Each number is 500 + 50 x the weight over its row's rms, rounded and kept within 0 to 999. Layers, rows and columns count from 0. Numbers have three digits each. The size before them is the row's rms in percent of the matrix's.

# q: layer 2 attention query, 256x256, rms 0.141, rows 62-86, columns 128-255
# k: layer 2 attention key, 256x256, rms 0.137, rows 62-85, columns 128-255
q62 099:582604426466413539444445546470478424499534537553564584489440531407582452599500473574561425451540477459490425479568465416464523503408497566526439460545534523497401490463625493495523457427424470461507454493468571519486448407535455566504569551524459494495393505434530495538515468537560478538503528560602454498463531550474485559577548439462542537462463519493597507497547401536485530439552
k62 093:490516478539584524576502543506475477465465466459493452605610584556416601510455502436570591540517513530476533512497535518582476534606543478363586523459465582446492458562446540464450427457406552488454519553561506514549527510452539556549536523447550496448491480436493432516451517469531456482465505522523471473482612401526484449521485442525486517532487531440492536531404490506546475445496
q63 103:450451517476454408507509439505513456534488493593509512552574460521522462484467479438496487533515498566472427513558423515665508544483568502550598579474526459505469474436531508437509555523472491494538512519523488513544500409524506522406558520545468503547504554520488430477508435523475473426422534605466553526461605651491475457539511534388479514453503474463545518443501534505507518494498
k63 103:455405516425445426523580459536522513536543394496569483516512465460490434475470515475570476509492491528465507471535499472570537503434444534476499481430510500408622448552450458482513515487400466569523491538583437508496442566420515519447607453509500533540482454543571497511387514559509481421513491478507538510555617548417427456496488565430504534433487510481498414441454553532503432505570
q64 104:526490527486508507478458464517548445526568453575552360477564553456551599536459508511550446451573460508488472410563369512511499535528502558565480457567402547453558431489458559499509453437483565559533488521438493471517433591569483417454541580500533520481545419568498539440534504564549433521569450494599492532539462518577573505474543496517521367495427378521512511469480456452539586507470
k64 078:564688527507445520492484547496424430557440500531568474580553502524431528377472546464436489464507477465531590508605538466574504463394419443463522498477537607428606596549450425476558509521550636425530493444539511576503527555451516518479585491498467496428427513555596473531501553514504519518453539446481497512576481574612522540482414383525470474609493468453489467634576434501507493533508
q65 098:551383427485490387565536521507498587481454538445548511384455562507527483524567496528527537601540411474524511507492528395505443361388563470517504516555467469569468520511439455473450452475509492548562421379492535482470581463473616520511503511451470406426396562470488559487500412541472482504519524478491511480579522512591457526475496439480470558565560519557502493547480537524533608504581
k65 097:480493440524476543549474563560520584499495485504572585464522557480470446468563400462502509493565645518499511503487566532577448521465468546436524469530607514483470559463546495479384514450457542502438501520388517432509549515549463482472487427527497550535507560498470422484447538480499472503524463544535453515431446571459509475481494549474491503493477522562459514544516543504407488489472
q66 091:526491503432482569594515452528473483441444524520494470530509465456478541535552475425495585450461481525414476435488468516593412488485547518443564549545462523412501532394510513486456500488508446522473435459509521537444540499583467574478486545437477523568479424489523542469444501542438466457564453553403494528470456541491471502562477560632556508434529463521517526502512495532543525599489
k66 091:409512441404458470526558379505427518487519604545563578526598514487535546484566580516505467494411455566397448530434472571532590448601505483577384557488503584469571506433584620562553417460497542498410478546451457555445507514517561512548483564477448499524440469502515465504509478425478564477494496424507499508529475493452481521435463455504553426496454468484566430572528439476495519497469
q67 080:526495537458489454578447525450471485481517510509480484503443480558506458565575484537532486421559591455466462521521509376487475432535483459512488476499485434551482395514525547497484499456458463509423509493552587524485509479526527403500437564557452424445438525464480559595569494535539547458501502536536566543514558455433488457470338463581522516547504554580486451402527484549555467511548
k67 085:490494449434481515442580545500424539439503400500536408422520500461505482511431468555414397473559505473527567460518436485522526446450402538492463574469490427483457506518435426445399626523517508507548450565492552441534498535505490504582506554471424521520526528415415441472400424467499441473456476499486491461549441558542470484522529538509405524475571418495550497462533507444461462622455
q68 097:512459583397474494496488455484534553412411497515477518496472609488539489562457434479445512513487294524467634566493409436467480513613439439462503515488501599515580504608434456455425465542453547413601452561570485587554571451499464455480496510496571467506524503525567518394473458446561486559557441506580548413442497486491493519449562565458492476502524484511436474520476537515494504442454
k68 106:457546340548470522462472524566512411559565522464585555450460461474526590481514507533554480413484576597512434451491582471504544511452579492483521475479433546547492573428502483627493437623514467464419502528516525436587405472412533465596466434514562529524464464502561570556527545536532474570442548464508457480510421509474418461481530493479513531457528491601467452567525396442400503539484
q69 099:478424508470518520522392476522494453507500435453481579471639513486524541448589513446523536394543510419495400398443420487536537425438576522468554432451587503502455471491610520522462568479411508589560556564445482377483544475541466423582486540513487476517565450567479464580599574477532560457452444526534494513454480534582480496477478546544544436516478437432557547457459480538497497468463
k69 093:397476443468490487504537421513469444571519427527463431618463477523499528555454558551430541509397413434503479571431587427626455457470437412459506453440484533523405461557447547485519426459482496564570533496533429503543565558496445502494459524548443438532414441556509483590531562392500502479479510454538483527577634527567477485427492498531539551533598436522530498510511467465500475476459
q70 085:546469441530519533515486438502504481487529447480462486485483507495537486461517494409524431471414455483482498496456465517541488585492429490494537604468435422600516510470456446525512382542506438505421404519479624456647577505539490463601495558413416520431569449498532506527488420481475604542482470510447469538454536511594461375576545502516619515462555513523522597467409492484531436456538
k70 088:507506566515505519570518438534555493494483489552506602586439555528519563498445593459540531534523458459516455564498486534494526533605515491435470458606511440362538569508423467505502466503518428527465391435507515467536562445534494535519478569510457487489544411508576560520575493450413527474537480388506564537470501481506431544481458520462534503510533533547506433521523386539591570414473
q71 079:494467539562550523489462488574539513489542449504451485520522471426550551393494464522493460456486522482444422549427503585509521508587535475591511454456388565493490510482591552480389508552555473543498479477451415546557552410499535532509461546441486485596531489574586436424446467498510583477435553527472548560510490483533601485467449546515486477436413459564590447503408468395424518487382
k71 081:633505514481503489428472476505469498590467545549548554534550533524451484488481520451481472548499441587495515527458462533582492391402478539446454444499595583476556547524530490467691414502484549548534503438606559438543504562521501453422446527509512499514442542534530475486528520474527503502574471411566465615557536379462456572500489391494607420512467546460538540502504523551535428504573
q72 099:530530542564466540546483433531458484421522558540460562532526486435523460557526492464487434549510497427529482488478550554507604413527519473545566491572463527509372409471535595522498494469574548437470543407485435450447525470472525531531602485494588538494456466487455438539509559522465513537445599584490540524419518454536579455524551492546548552554529511463521563461414466545515494511462
k72 096:470436488488545507517453452488424448567508540557407439551541523579480512512489395525558617497486532539533532528536442444512529470466514432527344495402467511420473595537468473484501484435466450459529487445419499514483478399486490567460518508476423531438463577470523483526538461392540544452497453496437433516514418582570525448430441475483468482436592532527555585484523491521604463406546
q73 079:535529435566408561581539480548429455446478537541420428514444446409486520522487510485535431442541489516494484499462464474491577467476559498609484524480439498523359518466585524437542534449440489546558498404497488496449403541467503440550543490549499528485521422483398459468594489546555545515505395419545570500504495450538565492499635381406480576498506436601470579487414416507488523550497
k73 083:497471474491518476525483496395593516560535495470496422549502498584445494503476598535483510526447453474391485507524504438535400594544418497561530528504430554504606516538444398426515521548549444471574442519433560453562620504506512583516457500482469500482509519537438565551538473545480493496457563549505386532547480478525452371501532461531474474455585503488439540499548543641487529398476
q74 072:534516501443448531421557506553529520502461494611501489581461543463500479466509483439426506549473363565448534506478431529498471556518438508546581391545479555543475511425479562507553527514484493533479488482560543470552460639438383545449450422625494576474426493494423455546589510468452598623483504415471457453549457445479540581450629401440489384471506496537456533588457452423485483511482
k74 072:546506411595491633518521482515598461493565544480506528505482424529558547511494517580519432545463488502513452559503422456535561540459534494467474488539476432442446472504565512504420470522543498412465458547487532559505443446480585546578434516443398555546540436415545569426452558508517487393476577528472519481585490447535427405531455504474434527432486470567555434501534436477503553408452
q75 090:439454562599517543487465477435523582503521483478613538538484524584567533542568607530519476524510500531542558506509587550497504536504513453506561493449528488573560485469481454494491546532446486535540599592410521444560522510492538519491502498490490546413567445521484475484491479500460544518515505571521559522578547535555411467540471523470379471429467486429508621460516456561425473453526
k75 089:455519434519581577525500460521519493551424558528524358567438550536610620500412549519559426459550373551568511518534537486481538599525583554483549504501552503613524474490443501504567364524504472499527481484529484512515504481492502528440483436581522536512470498479544514512553537491578581536607495455514492577515544532493451399502574489464517515542555526545490499420395469450502471542497
q76 081:466430624475501541471552482522568548551571450531548541449535531495505447534445484476488520556361449509442539426533512522437502446419519509524593467455495554492416568437517457488540513496511466520548542551411518550470526474535523487589367455496506511541534514530568586479523568433422394518476401559509437433470540488518524506542446493436531490463457538445618465618560512560543506451517
k76 080:478453524543473474513485525523555435554488564471561493607473514541553458526558402518495549495623527554526556489491572565458466530402506468453441412494584571487578535614501526520601477481425475546449536526543513577545467434491515576438506455521509472548480500444523533429466557553419506421519555380441526487575486524463504494494546474513567522452467430509474478521549493537531439498439
q77 099:459458495421495521475629482531592543458557486515529511577461427513456399548515584473433589488529554545483449477533571495436454587467456526510446383510562463511501474520463504462452518509436504528515538433550502596558495562456519514530457526591491522408530511514469500465502562472546559537478528467462496440523526510484447434522500408497490576440496534524501447522574474456482420522490
k77 098:530537493475506479528505483477533526545480522487548515531465505549468534401515516421413444571516516524470559527485562499517511506458520566451523635501455512409475465438477484479509432489503561536573536546499535536545464465535505517426457459491529512516475564411582525507492424572588419539552488595436506435561485611535475542514508479529434581535583521417512500406510578552501505560540
q78 095:434514519610482515582607533461473540483398501373615569471518475474461437433510479597582517470585543525554482452642444479586494494476485544524475399498550451440468508429534539405483439566487575473447498504467487492489551469442523510486433458551483556520487549431631453484481479560417406544433543470517480574558521507443392580462492469478445504515520546522541465528501458478433402541433
k78 095:516419490450475440489542545544488542636498513425535514483505497383498489524433560521564412525565478507467577488581451519531529512521550604475463529507525507517611455465473517451490454412572563475503591542441506494589552502537497542456609517518477413545447580490547457421469461442486433506451538540574434421513507566527392544486484463478448494500412427490548421450526426408446495453604
q79 092:429516509485528494459441465573560494493480504519595397550489466580455532565501567532525532462557492447490485543461428520500516508529619541501487539440447513500511495565545469550587529528452475490493558491546517573437559396605562460547502549555439497522604597550542488506550415490520446448555498468552524517534483485442434494638445610538540479572465543441495535528466511547583505440573
k79 087:476457481481592477494482476478583536529549411509498416450475547523516556450409497520495532533573467465441542577604546484510498580462557522520444554512473502459487536545452471424535516475532511545481463536588509551554451410603520574536538538456469434407520551502557421559585404554489411548487567555521509522494482527470548519545475503437509505564519557479513460521540478522595539439511
q80 091:570484441526573509487611503566587586413476525487479549475497592431553499472504456524452599493391559476487534508534543435507488543510485545474465403483516459526549461464569552553500485565594454497569480499525535586507449501455487561505429555472535555520536526626471524516497614474487603607494553510447502515521536567495469489457521535478557506459442456496558418497516471464515540480443
k80 093:495504556411550467481586533446465456551454511497512456564449456559463474444537581442485509583530398563550498546419512457546516455515531412503541477492529551521400430460449525460588544565430565519494602402528394441510520549540575456618526539545503485545515512410502500544593546445495373504507490488513526526519441530564455484482454581537562583457454456496458487419538554511419395571569
q81 089:498455567525398547478468541421462490421555435477441545476512445439428494403516450469524448443513516479507438452491551572466561496544519577511426435571530459457556443411494523520457465440613491491414488554484474510485548415505569437435474484463621530519546471574641443501541579438539438515524528514552525528462432619509565422493394503542519455473382482472521443488468533562392436472396
k81 091:547503563573530481479456584543488501512513579509491507466541499497550512476527413465570568582474540532553459465459448510516513454528556512449475471439552518472457464605468467486519458495556485533523545482466512483495547499538526451428528452502554448571504509551583557538450481375621397516443469396501409509456496445489592585458484488525468491489499636553451560497523518511564492570543
q82 098:509610536425475488508569553497485498549474551556521551423514467537434498524536424527461473457474470469473452499501504450529471545465482443563370525459526529528507508483383506535570440402566503521554484538516493476431461541515514497445554506424450562446512554509587453507417517445580446462568466454495554550534512496509508513526456563582539495417540502528462431455575538528515500496551
k82 102:603449543484508460587526512443420455477485574550509560503461415514467501558548510477451489487428367488352495539436493471508537530449443482520547488444466536374553494503478504493471457485530552531438474493465419564435547476544496465388464528507488543418517552439517527452434478493437429423565424541453443409476501490486537587535538488435450527418422576545406522481459500499481548523469
q83 085:443527556473672528563505473526532510463457479378521514515570474473529480624510523592520573602555494445520485508502472447532506452505563497521454533455549422465480452536556621483521530493403478541518548487551527409473516481499542485527444529516512503605511528570479466572503479582435446493510475536485422448458484577560473516582494542439534435505480521416525476424544522538491515435451
k83 089:532537533462543538474624525438550518431514491452452442466410498529547516498430539499430493511349474448516594507469468568528524487487510504499504492490504452536441434486470608432433505544494478566644496512550483497520618540496542545490429411548449415485505425466547461482473420576577454457505487547522536495517621542555526468484436485474489498549510486406447463459461492443519574485467
q84 095:456510505411592471562438414493476541483479525499461536489548545495509529539607478440502496490490487550573514459466460452524382507439581549534492500584506488526536506389535400541447538533518543612475568565399454435464595457479466473626439480540566549521568499609489481482475526529499433578550536467606443572523507440507631570577499461400468446492495480495528487485520530514584464509557
k84 098:437558517488493376551526549474487517513428412497550519559483511493605495541544471542499490454467537509480503376487408524449470469487555493582492408445597492549511520553459589388503470575495503448484498536497446608555525477536437492427482540523480502583526452567525455548541478523507427511465424496609426508516480430501528499472519505486520480415585533551470560481530505448481516550430
q85 083:471442670456449510533489498455566523490568493474450499485587448458439477474452531457493528540448467514502511578523445510416560468507530555532551494452477465469486456583381501444506516491460525449517614543551455501529429529518536465508545583475537503507557535487473512602442608487487452617437534491442571428480480451493450468401527598475569516473366482535464477535573594566512491472453
k85 081:493492520409537480425583507545469522524478491493588468534442462438465518553487497576431584404493506480489477486510526516509557485428507501530509469421421515528483494402483531415533503473445534561550475514467569602460530430501617517524492546449450478521478476479470594496503525497517443461326591495470549484487443491482553497464485416571549512501492402555582488436497488558540507550460
q86 095:415517544553534529544676528500479493491470517541506461609503522529557511459519409455562429509485477511534504456521489597460471512509486399429484495600512483525485577571483421445421515541478486494505413528528531558575517536535545505434434467506475523396520504452513445433580444476524471376407484540500532538408439494545469548517440505477535589427536452507534471525508520492530444476528